Weights of a small GPT-style language model, trained from scratch on English Wikipedia.
Size: width 128, vocabulary 1024.
Architecture: RMSNorm before each block, rotary positions, no biases in attention or MLP, untied embeddings.
Training: a variant of SOAP for these matrices, 284M tokens, 2169 steps.
Each number is 128 + 32 x the weight over the matrix's rms, rounded and kept within 0 to 255. Layers, rows and columns count from 0. Numbers have three digits each.

# up: layer 6 MLP up, 320x128, rms 0.155, rows 170-204, columns 0-127
# down: layer 6 MLP down (transposed), 320x128, rms 0.168, rows 170-204, columns 0-127
# gate: layer 6 MLP gate, 320x128, rms 0.164, rows 171-205, columns 0-127
up170:115144096128118152144159131162127115104120122168109144164135121161161162104088112083074139185093157186071153127128124081185109119126061077145131186071093143127173181123145099121142157121084093201063173167089118097195138124124068175095121117102107128192066155103128179119159128086144136149134101153150181077128147065163115205139155155158101116153145136095070142135157142169150136137148
down170:085144165135132029070147102178103105132135126137143098124097090169128160117137110124140178123121140135136148123081154084141141097162135141121115150107028234174119093185170164151077128126106129142074201204118135154094130118180157161142139073122089106138108116108112098130118146094150096153164139100127177094155114110171198157214148031117169110112149164097092112110131144173119130142101
gate171:083150068161116166129142146126119139129150128176100105053136150135111132089143191049143141143157156168142170031120205099206155117128121141168176119088161081140106165141140097139164092078042155127126154155069065173093115098160099077075128170144130120046180132090158147143130138172148110130138095091126140112140143123159132143131210185160161107121139107148118099149137107057113147153122
up171:112131144152130097160141128182053145114117143129161132146133101104145075161139082090097198147114065101128131215113056185206141133088166142105111112108152155092148108069126134063111159180177197123127155060132083114139131093121090077178157105143156129113108157096117153172169128096111060169171179182140086165119174069124115121141064091120125152128129167113163149113162156163188082101102
down171:133106156162112083130163084194168089033084131138129145052120164163055112135159131079107133146118167139136166126132146071139123163162120147184138132081175093131159148125168081077072167179116132143136151126063095102151111149116156090083143122149164145100101137091135116145075136114194104137108150109132139129171068151154161089173143193134125129183125107088076056164164065114119095133159
gate172:138148109124093135118146134072173111184106152147063155113131168153081146127114124125146135115088196161135153154118162143071145097125093159118138146155123104168099135154154164171120130171132138093125103108092191114149074069116158136172133093132128165131165087149152100116125139177179109062139109079158149130165235128120134136090131142139138094159120144146138130147180127106089132180151
up172:128095168142071152069053152143112149130121159143160224141130123115141163144131128122128098124123132124111113148127118140111196082102142157187127134120166095101111077142163100087149132058168181161116176126063135134153072143120087136152129135176119147086135078141133155093090146114080160131125147139108110172131142139127133154118118098105083134090120111079100127114148091100152127110179
down172:122120086092154145168115076095184192095092117157132130112067124183147147097105149136149138152114197134148131117189135125118086178149162134114093145157114104123083150063167137087103175081189126147184144154130121147044114144075098180137138121145161106200124109140082184139165108136145097111117102119172141099136142096089136141132117102153137139176120142102095096103090145103125143177084
gate173:126184127156172162139148169146128167075185156088192119136091106165062086157139117155099200122054138080132089173106169069130089189116127094119149133155124129137175160142114104183120141164154114082167159069122116119134102097107123114089091122105125134134125159116115163144141164119130205136145158087233152093102139090149045119178154101162116114133162081146064090119105099156123093115103
up173:141107127121104099123120140152147164115158136113167068169139153180098102138115121085153120118109140139176182140116129202169168131155097194167125135108120085135113146073195147139108134044181081161101109199091153170135108111174125137120179079127160146154070097099159163191155142133099154175170107151139156118154132151134120127081108098171152154134114123154174117192109139155144098138187
down173:085197180146102191135115112136148145136109219192121103119162188129133137082145145150137142119077117195113115074098126108183120104131175104166135137147143125123172081135140154182091186052176167122149168169101155099113151074154169098105105194148111099111151175142097127128068163128129143086128093111127148144148123129137051107176116144177114169171140090074117133123132135146106125151051
gate174:091159118142108162124144120156147153176156127108142131076096131166103193141137147125097135107192160116087102124059161082179111125095114125104123106110089193188145075146101138083177150136093128156117086179123098125098183133147169115120127103127123093147125109141161141142173126092117136145120050120130118167137118140126113142184085114114090126125065206144139110120146109142064143168150
up174:127133064175140180155142152144089157222112096096083148176135103116109111103134133178153145154188194130178089142131181164134067142126161110094077119153105126154117083131114178148138110172084132109125120176160130158137111135089095105073164129154131138143153158169196104152104057176201155144105152074119166160098055169110106172142126128188076155123097087149169126139122148130145117121190
down174:136134154130101099127129154080108150102107119104185100114136113045127165105149214120138096158114081126134124174114144090109121164116141083118111232125143125161134114151108146112128160107110122100140187171144126138131166192132144153148178183137133116160119124113193162131101177077125088165176069152164124111126160117128118184156151142150084137173143091145114105086111119123135081153038
gate175:149100142131125142146117187164147084141089128130151143090086134176145137164099152108155110132131168142148124106125130097184101138114143163082089125119150148129114090131103102138109118139099137138098106087161121108188124146148132115124134184133101094143096116143171208108115154115133068131124117172154107131092092163149138115165080119115118127136155122076150098124096145163121084154096
up175:149159149093162140112142163068149073120165118118129145180131122164091118159101126116134176165143110165101185159129124145118090104136142065059095118139100131133138157120181175142176150158139105109183130124104113099126164104106192096122149085134129179182121124101181141098136118165136133161148109118132120126166113157120149167134114086109141067123088157171130082097144121125075118118165
down175:100152099141134125101112097146122135100137143152098136129150084063155114097160080134072110111145195126187118125163090074094135156144080132120117094112133117159084111131092149102077138094179124106140146176146111105161070161105068099143177109136192102066117124099116133133120098119154080121152113140093123079115173157151132110138115152163107189176065100159137139143180065131124095094065
gate176:075087160128106167183117148155116090187124096066155183116125128102114129154101150090117130149135094074092135116158155115125101152152151126120109137106072116104161129120170136120128105198112067097078147138100132133136118129085107161099087155125142137123156097101106136116134142084146110087120103133113139102098154124172107157128110096159095130087056128145169131138146186132117149169107
up176:147127136105182150156067127131104070086104105143080174102147169126133166118082173123096157075078120109135114141084144099110072106143150137183109095123125138106143143096136087116127124143158122111139145132103124066101122175160160125095094066083136113179159188077134146106150143133145098125169128101059114124112109122171114124169104113111125170155106164135164118114115177120069098132120
down176:167122125150125211134141075104148179106113148180089152112088096142152143105065186166107097108125133108110064146180138177140054156118157134163124108142153141134124071126084114093096137146093114126127122170142111114120142137085190109074118102062184146087137120086141160144134107117142171107128064162098111116138164145089127104110153168151131091145102144183142112179129175096141088075120
gate177:161153101140117185128115146167073157108120155076201123125158125180125148188152118123130184157117158135122124124107159160125109107163136135090118118161121085145140144091175091179115141131121147141147080174119116111124140127101124127160103134182079119152193123049225180139088117150182157127156085150137172141097097128140113132155132117126147132114113082103116119141147142125187117121132
up177:135072167165196125147073097098160108160074130133168147132152130128088151060136187103094097116134111136120091101085139131115127203150060093150126130127121110192127096127107122097160126152127102129163127135094118147123145114089093153124123100119122138154108165136106191100102070143152114113105140113136151132096085106118122136127092159129146111117181110131084118116097115076092145074144
down177:117103178162128151119131167080093142106132135193129167100155064144143120148107140101157095133153196138159092155113136187128137175121107138133090125113117105132138135094083166109189112203154113101129077100165063116130133153048144166125087110099117162091132103140114167128086113151174124131181153151141158155096126139120137100158112173132120052214098156111064103078104162118097144151125
gate178:171093093116128124125135107112085140110116117124144166114090118188085122078156147086104092140096098141109133143136093123121131073131133132125163127103102135152147117167133089098174106113123084101168179104178063165088107176162147142157160168112100118113124132067184133155114158087103086169089160180083088139152099113143122063146101120154131106134128066113152150099102139115135124134099
up178:123189118158146154117144161126079118122112161162053132093059160129184165148081036108136143124121146154132109115136132135100101175110147157128177087125159111102144116087117130143124172154113175111168148156099085145077120161149129099102156123125127090163167129100129145180147095207115131136140142118133137136113153133145096190113160131077096135121123151154137150127101170127128103106137
down178:104133148141112143151062063126168138097164105096129105156142099130133146127148138129159177162111081072125148173164164088126095088045119185089123112092158128076135135105106111131149099191152124180119088080122095168156089164149165112081097076131161122144152122139116121201081120121091143152112135072127138100118136130145134148166111217128196163087128117150139151095119163141138111128083
gate179:101118085064127124053187120147148114108098183077129134125081157166112139104106129141112129132103152103096157108110103171099138162119108124135137134143153118104164202104095133148137081155122131138154158077118102160137064128095058113130164118153138175106168095060094139153077144083156105100102087152108134138127145095152118089149136119089191136170172177166123123164124114137090140143149
up179:102145109142151091147135096134073123133098126109141143121157149134068125166135115131122133152049113109118129102140098132154190151190086058088148103155170097107135182148095100153144162096135076207130077065177090160120076104135136148163110111121158094120180140149127151085113157168118115124135091137159097102112062125087127123084122112110127145116191122132089100143151154184093142102126
down179:081179116120129156081131094064157109065158136068150164142135100094096122095177164118133153094108156160120101138162056152119113143172103103134084129132112121133117152151113189141084129161157155188127156079113099114116068164125122084136086139093155163078142102143098161180100158110122129108204127174105093166102090171136108124117225113152147155145181152133060105120179115149123068119092
gate180:145142128079105131152118077144095125131091131152182129101151145117149147161165198119103122154121107105136153088116136114113140129167135141136133180116158130087141106115115102138108133135176113102141059104124178106032151092141153110126144120118152135135122111173124144191148151109165124138090153128123079130155104180192136095124071130108166096184136146136137129131154082141117169142086
up180:076121124097114150126156177112207152093120129111093110093091134103141140139120186149098126149092090121102116161141098146125109133102131159158149077172148136124196107064132118176098099099125125139078183177150134058141135108108095149104132164100149124122119087107150140152116112181084113134105160135153163071140108180134089100124104133170167169207163170164159076107049115118086150126145
down180:091093137103096197153091095166084108093139088101092154143090102139175134132116128107131151102108148113120141144171192134133109118163121110156141133089103190090130094155110130124128133106090141140147108148129159147189130127060069156176154154130127112152145107117167127071068094091101135196131092075137125150116158101100130216174165129126103154120083135142128089134121084160152105049160
gate181:102125074141145095130132129174084150165154099113159108114153121107146098163082124130114145161132169138158088094127118094107115130110120128124101157162123089221050108119106134104097140147163118114087141108129149111095154115151103129122148120120144154070135136180145158122142102144153163159159156155160159132129153153163067100125148140163099169134074101121123099116074160098133104083111
up181:145104149119121105177144097140184165152121166132158131141140088150151167128097175128097187135092082091125156093112120120159143166104071089119072129139133089144094140164187081106060132109112180065150138090122088160069119153147129086138107168089109110128113105080096113120071136100173127145187098115105104106113142172117126084151127127164130172103131133176133126144139149129135126149136
down181:109154154162144113089109102101117163127120123141155092136106096145134165157146131162129110098113123118100168186127128100097160125080112150122110089151183140146140197104131159092166099084097103167141192109161078117119131117131125151126127151199185160098142157164191142108138116109156079147117148091202163128150125152137114112160081115069110158089118104152156079130172121122116141132132
gate182:152088154134127076127124166134131180117138133166136092106068188161123092107148090113139088131123153090135107150193126104178069096144091088130097120112121108122110111156046144117106152173111106126141142118125127106156102100139151164167155088106072145114151144085136103121131096128074141139104145077193136119153137079123130139121130153169132129144163107141092183128111103182113078132133
up182:118065177095107100130096133110107114104146093151153154137121182163145102131107134112100133106140145142135103153132118114195100111114116127099179169145133171137056098111127141126128070145135091160145108138175145102112137135086147180131138073127071116136127172157095147134109102107148113110115097195044095164118171125148135121093160179126095144129143119124125160182201109157194112087154
down182:161181120117109125113140146126127134146151124162129092149153109185089143146098113114093123113105058140129116159048112129088089079133155185113116117121107123176161082149090041121113136097107107114142091144105141111098115109153062117146136173131171182117136129168178095124162181148139142135147070135124117080188080134090128122139123125153183070083096093131126112145111115103104082084063
gate183:168115114099147097141150078143133114172188134079087177101086128076141140147111122135121123160152114145096127128104093182147091107155093199092077156146111126158118137098098144129158087172147183132118102097156114124155112128139102089160143126189152111095164114172164118127143108098147089100151148121106146114117082145124136065101147114051101172133143103150118114137056123176087145092050
up183:072105110117101174156125117086077090128098149139158066120118096148133121130103137156179202189112149121101070100167116113073116187078109082130115121079149128109147159139165118136124139090115140166222169163108142067097087145132098175156115137134095108176139153189112156090141188070093118146084089203162118081080139121171140117139159139131100090141130148118162107134113105143139149150150
down183:120149073129152157136101114096084102142109125120155102125092128128146046082080083143074107151100165152093138151115173098125179122140161120125128125158133163130130064193142067130137105130136111126182151160130188089108097120151146140111124166101095062122097123130175181102140135098168145123118078122097140104142121165200132146165114154172163115090170128161155111172141104115103123108230
gate184:130132132093086122087140125106112099188133143155153133209145147165091153141105128166157107131133111124135174175179139150165152071107238112102104134170097177163131130095152161163126139079150181113117059165092154108113077110165137202152119145125108155158224134169142160082124073222147126086150128132113171145122129147111180126143110169170122129077154115173169099116138131137120133075124
up184:155098156084077108115117132143137064144113171166162083157169127159163119154086111097135094161149117156169132131121098180172100084164144140079140170101133196145084118088146117114133129145127131164142098139157185136159112114080118149119186150096120161154088103185110152107135085151117123114167166144117154173157134091111196148159107108133077190122159065087201135082132151104124121147116
down184:207148149183164141107113175184153079161060123131096147148091103093119120069121103132120095070127178157116069045119142148085161127102136144107101098134116103122114126125117130194129120179095125104097117139198141097178117100143169196085120150085186113130170114108138034193152126081098159123110124155145099153143125208153131132078098142160111106117114113076176128138088126156136129096128
gate185:138090183126148138157108079199160170155049121120093142114180101152096135122153086110139128107146132139173176146086141158119156179100166119109134140154107166164132063170164128133080147108151205140144142148110131124146188092074116163164086128114131111129088165145134145130117077116162126047151103108220151099107095053133122079162105114113103136149124138095102150103167142150166187128157
up185:142127075170072157192134084128051097112193165131143155125079129117093170146137155138101147131111112138132095091117121086161094156146205160054100137159165119136140094125086134149145141135113118165161047124124125117075121167186122079110109105123111084154124088180206147159191114115107156111105097090102124117149100123149097176134143176115111178144138088125164178211067189116160081133114
down185:089145195090155130129163128104214106078104062135134110096118140093153114109129138141118116102149135169113141091108176117099178147082093115173089206115093122084161209180127171229082123100166139175122115148167110122071109137097160150158094108168170141127129144139187134088105126164143131130151149095112162145093150122109137132070120048127134169109123147144093111116150112163135120120152
gate186:145171072133153154115159099121115153078159130146121151158124097101104143215113060145159082140129124127126122139105131091137165106112145076139146176125144073057154165155085155131147155153125117147147140175125119118168146128139104120126139117084135050163193101127149102116137148187124131115107176167094107221088150081153154121166072140163117148130118136128163125142166127128139091169103
up186:176126132173093161103118140127173149119155163127101176143118110101112098134179119134138132091117108116128157085142119124137127130106189141106186152134110025062133163172104207052143158159136135188115134103107078118125184166167113171175181106094172118190173126132093191070082099150115153124144132112122184151056120117163132085163129185191124140129105101170120127150133172176165108112129
down186:145143122100170132117115187093113165135116128172104073127152147118095136120173124164154114131156109120138103153124174199147140179144192125116151116117141095062163195103082208109149169124091088155099128174036126144173127145079092113135140157116142078136115082116128148157126107108102147104126132172026164116133114095110147076136180106189130102108068111129060139122109151150116065079119
gate187:106116119116185111130180100123176096178132101108083158171122150128147119072144125138110104106124127183084179067105114142163082090121165081103134141062105151119136126174202131161139122142153164141106136069094161129142105119122168139180132126144175130145106113119092169138115082139112139101123135106163127122110133159138144153080118130139135179120141136087134125103144124119161116101094
up187:138144122104135128116096102057133075167096122107093126202143124076139087139171092112131196150081113147142095092119077123088101084161124124107108116111120151130158109190067123135147147143141154123108150152191133084108172079135109182102142125135074098126084192163150171158134090155121108157172100145099156092106079122092119133169131109147122183093085128098141135123141139133107150181130
down187:162130123147083111104122109131169101160090155152125165149162124167119175136147126156097178141126142137127123086096123070146118122061145134124122186162145087198065142120130129118169111117106149139175123092128130100146136210139144119133097157163147095118141140187136075155127067168101111094130135052117137138160169111134134113116112165145130060166183115165131080146159168147163178127147
gate188:163129158149151129105087213139143130139145129105120148195135124104107169098174120083091079129139124147143130102221135111169138136166138100167132195106123114113113157128122079142103147158113081114129135135096118148131119103141098130133075147113135109156112139135101150140080176096141111154112070090138128161130103131157111143161152115116145127113131113103110142133140141153097171162119
up188:131143114153150165149088182127131105165105121085135145155150157163118186127145139083099192166133117133089149089170142133098138116127133125105144196128117086093123139101126140123124125112121145105097159129098116171072108135154118169167102136112135133092125136172137166137149093140122091150155062102164112136149123104103105139171137120181093110108142148137061118114141139124122119137112
down188:117129092063159073191136117121158122131166069067118075120161128088155097109132131140170131150132133136112147067118128096101129133113073105102134116081071156133133150152125128120074128067187136110109124130178090146182171165154099060124161133120140200126142136140131137114124068125146094160179164126116121112200148112127172099103153149129086169162163110137113124127097183147121113121112
gate189:144171151132198108132082104152127196127103175142128101115085160114116125068137105074110141150086142103152085098163129118128161085097113154162243154166142103179143133086125176112100105098138169081092116186103126096209119094108115133066108116103147135073177087139120184153126135180194209123079092170135110143136119079161098126121095118146136195170123072157164125184171116196223079148133
up189:163135116126146174111170158122161170101162118112135108048102162147097123138212073201061084128147164098119118161122140138118136117133174130157235153202071101169105194133081163150124090092112133122119202128053102128149106085135120219156128104136108162113133134166194158125112126237133126154117149156120138152140126131099153055075146178140104155190164132146150064124144139164199091149072
down189:146122036166080109182178159115084125097170092127122137056150099139174097128120136077139153132117107134144159098109099118154168091096138096076130124090153190158149156109063173088132143166164086076132072086132157108143150229121171055139123122140147126105103113115112109140160109102097146112106103122086158136163150161135097178182117058117129115067114111121116096151090119156156103113131
gate190:091103118094176101105136135171152158146122095137110117116138152110105109127115062102196115104085118086157150070153154101150103120136085145160104151163186146150107153137061124117100195172108117087112137169112107116115193069150148168139131049146089157095168100122134132119061099219111149099141169148138129127094108120091097146120162131107092133180150040230160145159076186086173102123140
up190:109142189105164124128130060095119131143098113136162131194097124111110073125086099086066122093157022080168113140085076133085164053113067133184105064082145144058108130140096196128092132117090159137144164231125117156110121147101167123110080136152070131103071110147108152119147151162099100151144153163202131124151105206139073141094112093142159121233179146108141149180114144117143078083127
down190:140100116161153149144119113156134097135127158118092122165078144177151100201135133181117135090110147164154130165150167124078163180111132162107101162150182110149158102064137049123135130124150115198128175168129094157100109103171105126062157111116127157152174133121134099106115126101177092117157201112093173207125144158115163132092097119131134172160071124146118120034131117100080161107145
gate191:112075105172147183123094108148094109131114172076150122199109212154145147120118120115125067122081110186141086168129164098129157122159175101132193160093116146137097154075095045042097160160125112145126092127097064146098125134071192117103109155155142129143098102113131134097163218155160165131115077122152156080166119146118165116100115116106090182174139075112175066086146140119165101145139
up191:091067129206180184141134173114106097133139168138141143136034165111165130091127187118147116140174159164144116124105132101162160086185187119086129169121099164230114124062100064073156114141195154169152170121086149125147115126124182161147141077115183126119115133111085153096133170108123188153065182146147089124115130137131104158125096071110107136130146116114165067108194162102084118171112
down191:179130133090096187092117144083109051128150149154124124137098044110111111140149108138157077115083121092109110099076139116110111165117142119126123164145168148180169131140144101095198150107071116128047137129115165149072159133143097093139151175062155112100096034149105104083095125091132159150181059126118114100104099106139152133162116119142059239094086173146164145130122155178066173078215
gate192:142147136077133166072102131068142100091114120086084143143114157173161128090093048059048121128092115065160147135076175123113094178120160166125109138099087141060130187165089134160142111177160090120139081139158089111116110137161078156087141134174131143101157224092106174198091074165105145094135135139135183144179138073134102129081109136098156159120144133194172131149108141123128160211140
up192:086081076119119103137123106107152087139148108160101140118140100123109118146131171098129129134129138119160136116133173084111166204151137149169127082106132157094162124161182230185069123160177148120157157144058140126070110112133094112080044133106115183120125140128122152091125036078173118166135090158120177110117102177185132121099174132131176154115090064085135110136136105168136135167126
down192:174159109119099184073126156093105136083157132144042201133117119175155111103158119158102177083139119144141130125120132084106117033135134121129115163106143178116121113128119117172124165075121129174174110091154050122156091074107140105170090127118141151105148099050109138127188121091109159098118123070084117112078118117111081037072118087156119139106100172126130175119197118149131141177124
gate193:180121134223141081098122189136151127157117139115137133102106100116087138158098192099139142161158122101053163092154137129129122120122127105105130159141173126150105142165131083172105167173174121141067124115075188124133125136125141155134052172125132125097093156038110140129152170092143126167132109131103138131136213170110121107171114103131193079193096117113123158197150101141184122117101
up193:077146092164142088178139119116136109070184205140088162103145177126140163134132102154149121107126093143124200073139139124108112103140150099166108136065117138163144082092171102122103093109138127097121142111179128105146138166081091165151136133126179117118108116128112143079121081087080196136174171114200064127124138155144103142117133159115080189081205115136114130064111142158075120158171
down193:106122133127142109139140138155186173146106120064061107173155149103124108101137187099175118148141110051154113122113092159088132141088130197095134180194116113091110149107129113142146133137148141170145076089118134099105094148135148192081154156095132165130183178133132125160160167147153082108169096093202170165146129112118117129179111165170153185140151102105179054188134141149197169119105
gate194:138164120159113139143147128117125064145119117179093127080144145120183128114144149167081093094094186101195116128117093161063105101139153128141122091099108117166156130103151124107115160096091113124135120147107163165179089137091141117113132137163092121173084123128080099096117161095118167068111127146123130106097070105092101104085128089091149141174127185165161133147096142116126098142171
up194:099105135136176144164125059129126128168090125146193134131122077137138173121131112123123092110119092134161125106093082124158135112103166221115169074068058163168061133169118177123142120128135089170109126108097106120133082120139120111127104124122141097131138089099082140113125103141117093088161156164115153110142120090116124119107107151130153145166146128139153184095127111120094166131102
down194:127095116150107090171186125075106060088131126152160117092086189060137093137118106147089135149145118154103085076176146119117116160153094148110160079104133132090116151136044103157093157099141169110184146086100114094140129151080120111101152158155097119088106110132108168088146126131135095085116071150065178143143072185087076143121160124082130077143114108156119127114151142078149127137140
gate195:088148060107175158174169126106110131107137107130122098140106118122114145132103162172140176203152150130114147182130123139169127133129169134081128147117108112132101138114140155122092165129069162092136111138126103111133186141197100162120136195151165116148094172146149164117152157062133199084150182132171194176099088134128165122131117097180150173095090132133115087125093125096152128128075
up195:112217127136122120160138101161117089067104100095131161111149130103140156096137169107106086150085139178084105092105106107142148092174157129033122144127110107179114134139123126123094156099159127078180129120142108156145130134178147075099138174190121100094154152115148075104200142093168145119163175146132175100139139139089113164148137137111154193150132143128177145114138108120166131120172
down195:189090080113149149139123164101104136176097123122158119165045134096127121121094102156149104131038133160157141150110141059147133113100132071132086154117171150121168104130083085119139109112135109113199122122124162085107155118135126069156121117186195155145130168130156078101141164079110103186135140131095139119215132124110110095164082172127092171126112163159134044118096117095146148069146
gate196:068090130123092078090153090134133148125060122181156082158168100105202076111158143073182139141140143165169046152106162065142080126146117094117107119124104137154097108195135164124106085205186168131150129119111115071125124132139092124148104080126091171144150144114139135185082129125215146179148173150132097080127189152117101087207095114116131134143166169123104126206133104120092150114071
up196:176158106151104096116141097081110097122109072184099134130098095121074119203142073083116139074135166149195080191137158046078069166136132139140154139188110185147107128148148105151128119153174167143100172137100093084129175087130112102153080177098092154142117170099187078129110142116105138211153179040109112142104164129057137148144141119123143119095114116159116120135146138164099100137118
down196:092115166191176065163094115206141112136175169079084128159103092077112154039160101138189125104129122124111115089118140156125136126177134118121096069116136106156157161155057119199132127097153117113196103107108137134142100147158107159132085132176143162094176127145074106049200097100076088127111124185105144121160093158100158093068087138159109148185110143178151150086135172174155129137172
gate197:152105185164161116153127189137106138141096149138115132139105097115120075085113119129162157186084144131117106100130167133091108148139182127090178168109114175146096135079174097134161116105147114121149139142144097116040155097144096125135163134143133163083118076137146152161153148167091075119107125117101123155105188122170109130157081165151117154110201114117076104211144149052058185070151
up197:096130126084089126055070082191123113128067101171127118113101125101104123116090129124126149078133127092179143061127096132083158141135129202119165186094197119129156083101074118170073171106130101123082146193135111119164140104097169166155099169136131138186148204077059111147156138129182252130152111123154156084143112141102087131106153130066108171218195117096134119115094161170129130168176
down197:110128111124081123076129117124139101119124110119167116126144139127068141144115132174109092104149054115090121139100122110137099133121105114137180144129142102134139124132086136128136116139073127127134144104145116090156145142092125140136131108168104159135124124129082097078119117176183116143133117117166122100139146101155116129098153071141139112132103165192140135130125066108164155135181
gate198:155135100069192107171157057107133119136136110105086123120093166102081192079128121133125135152182145066111145138124145119133172048153182176154087133108171075131078117122183119179080102104113136092145102174115141118115207087150120140138152145087099205233127093154160119118124108135122160212150094109120154150098162129173121108132088110147071154112104112065144113174129142076135143150097
up198:135142147130104060130153115162152172115157143069126132094105110117127176104131110139161132158170088103044162103094122131118114139131090082164030175097159153126167122119082108136109108069090148081138080105149133109143107102181135125156131131107190101165064127155152111035037152099125136199151124158087128113109184090166119113152161136112106134170133172109201160157141138119156171091147
down198:093102142176156140130172099137103168161101082101146171093085101195122119103125112136124164123118126140163089130138148094143113165129088094113133124136142101071113103129120111094117101149138071135150087138117147122135127212081104128140150145145176106097172193125079120130195193120099098162061113112092085120200184132129135113092135079185187063186121153144126167084136230102113091087116
gate199:158169099146126165076136118114072135177178073110120153159146128147126137104114127130130124139178130139113067155173152094143112122142087091131037098151159089113138117074095135068138150078051128134147172111100107083122140091163107137056112143154071146156176068179194157112168115175177146152152147127102094158076066202145172107113143107146161125214151116138207217157092095194137114077105
up199:148163107136154095112134119147098137090104116140203136129059129102172105071134139168136155042109110179143132089062061157170077142133095167132180193152133134119141099202172111141217131138093146109062128157120147120105115159154162129157093070127155101133072142111109096081136138076202132121137079143122154097085111166146175151180116165184113148144150126096132135088175080126085127041175
down199:086109140160112111098129167185091136119156109127128157170135087172116116057125091023149108124209121164115121195083130168119129144152178134192190110105165069110124102165142124137129111154168090128150190142107112103130174136098109146171147105112094057086142083133144154131170148107120148108118052058129112149101102106101112084088110158127140185050132108161112168185127110174128130148064
gate200:092100135182079179110135103125166071148155124178119101145098146105107133150121130081153124140082188089089092161112074197123137106134175132126160097180090114115124098127138143106136118117107074151114084130136177192106159095155116160109167159149120137108125105157088135134086101126122104139136139129103166107102075043107076141176166119122125150154075172158139065104141184107084144155114
up200:104093104156096141143124174092108135132123115200157104107133172110187120158148088117096103153150060137151132135116146142168159166176144167142099087130112127177139128132197110077102169120123157140112118088048124154169173147189093189133138088108142154153109063160150204133068088107097054127127154122103133115100192134147144120082139134174164088129101100137087116107082135083120109117130
down200:111113149096138130106157163173184119137164163194099085108113133065177144140149101102107132124133131153144088116201106178184172088135095135190147043140168141142136138157152139116158122109114084164177130192126142130096118149160108142157172093097105097121173050071154095148120144161125127097099099142112104091115101116126132114113097144176122086103086144156104103125109176081145054127178
gate201:160139139190138120101095172124116120109140135100092109084137077130164176112124143100134154090107090092160185086217125135066090139097143074103156157119137123135153117161121101160097143146118149079167129130197121164128151117120129119098151145210077135132129174180112152155070103105141074103161134072167080038180081136170136137136222106142121119112155107148153113093155166116151118106156
up201:131133122121083124157178151125086155094175139107153123120123134138139159160130121115134110126146154100128149106091118065125153161137132124145184224176196117115110176159178115116080135109118152160064154123101158079116097098143110134131106103096184142136129073118159121146126150145122157202138079161105128161109143127155139126110124091102079153140081180064133194139098213165088129186105
down201:112112107131132123076090158108110065144158042132083106094167162109125191142182136121163115175176171091141169076108134120108147132086170122240145143190065158112122117130116129118124096116170204124168129109122166105130154092116136072109175090117213164124201168166107101125083153089165138108084170137154095116129095127142113136134171144110139138091127142117152171116156169125146075140095
gate202:127120152127127120190086110121066146091122163103130179099128094207143103137175114112172109130090070060138114114204169112114133135067183148135182109117129060076209113136159143088125116098100132195132180048085122159078158109109185169131129155081112099147131119137159106078176116106098103186085181101070167097162162084139138079077099118092060102172123121122109114100128085149165125134134
up202:132126142142153153065096137123152139115146112071149113137102136172125172159176101198093152091126090095174150116139160111121114192108113100155150128093179162152101116124135093098120108122152116177108103089115108093117115130144148062112072130230109163120182093115190099104175136193127129121156087164093111140117164174146110111144177136147072089107190065108136182072128128171140073129179
down202:047099153128156125110151127115141134155175090113097075136107095180123103131079159153135103146125088130092151162185119098095156104089115130132126086103134112091155112055135110166144124136146091131127077083166150127102147151170203106112128072138147137094125166104198122079094101054115079061157190099133106105127183115156166090134149076143104110188141120067152175177219145151157152093073
gate203:128115164124161174083184174129120129131102166135100136116113121130139115154127126165071117106112145140068101098155131121148115145158139135167144176167140074108154134117161106181109120114114069136146194090103101154180154175188104144148091190149146172088106139123151187111143149142135065121111157119138121138101101135097144145134104127129109148137153123112132069155159129142108166141195
up203:125137104050115117145094139118138175075152120143091168096132178159115101071148142134100093088103089110143153170106085117193119145121113124129148124102116142116139144144135095110158127131139103089151066148135174139093152127086137221152118151124127130145122133109115047122119133088132151171155098047142148095179121119129112111190122138123140143102160108107110129139091104092152157113122
down203:124134059108177165092121089164121119170116107101130159124179156114152107109110154118169105084080161112166103167148124170127093144138135134081179123134120166105153143113181135147186192160095176145098152134105147124099127078141106212143110181188155141117155083158163137156169075169091120123132102090152112143175101145193148114120170092093109131132176194140133096134078172112115111121159
gate204:105128090134050086134139141157147131154124154149071133132087144175119132112132111151135135125125213133135093120151150098146099114098127105121093095107118151099137123133107179132127165178130131124125114160139082090127123096017109141150112144120127162098113145105171117152154126149165108192082188086176123125106125121152181176094117145170093146128137121165136132141091172141086058121105
up204:161142120102179190130104140139187144143126110138092146114137087121097144103101131112095075137161085117123092114080097196120144122087156131117090126114156087155179131122155075135143143113127091138105113109129118115101120147122177135137165128096110121101116138128123136148053131135095181113183110161122091147130161122093081141173170082109145186134102105111101152148123066131138142161136
down204:132098120119145114119087120124120199119098093100127141156120156153090169115178160086075138162089106122108138132125126142113058144096144167124100124141157110137159135101131187101067140159100162158113118130074132155149104112126164169101127146216161075102124114177131086134139150136138111143104096107138128138150158113114149149186108134049128154146093148146148149120136121222108067188148
gate205:144121140103133172201088103129134115069090176098119156117141120132180097163147094118111064130161125167136159146066143124116176114161137139101142086153155144107109161155129123217084172146111131150127116123112185135067114103117163093104078166175127099163135130125111054138145113173109129109076092091110096157111080142127126103124149080070171085119121149100102181128135134098150131165142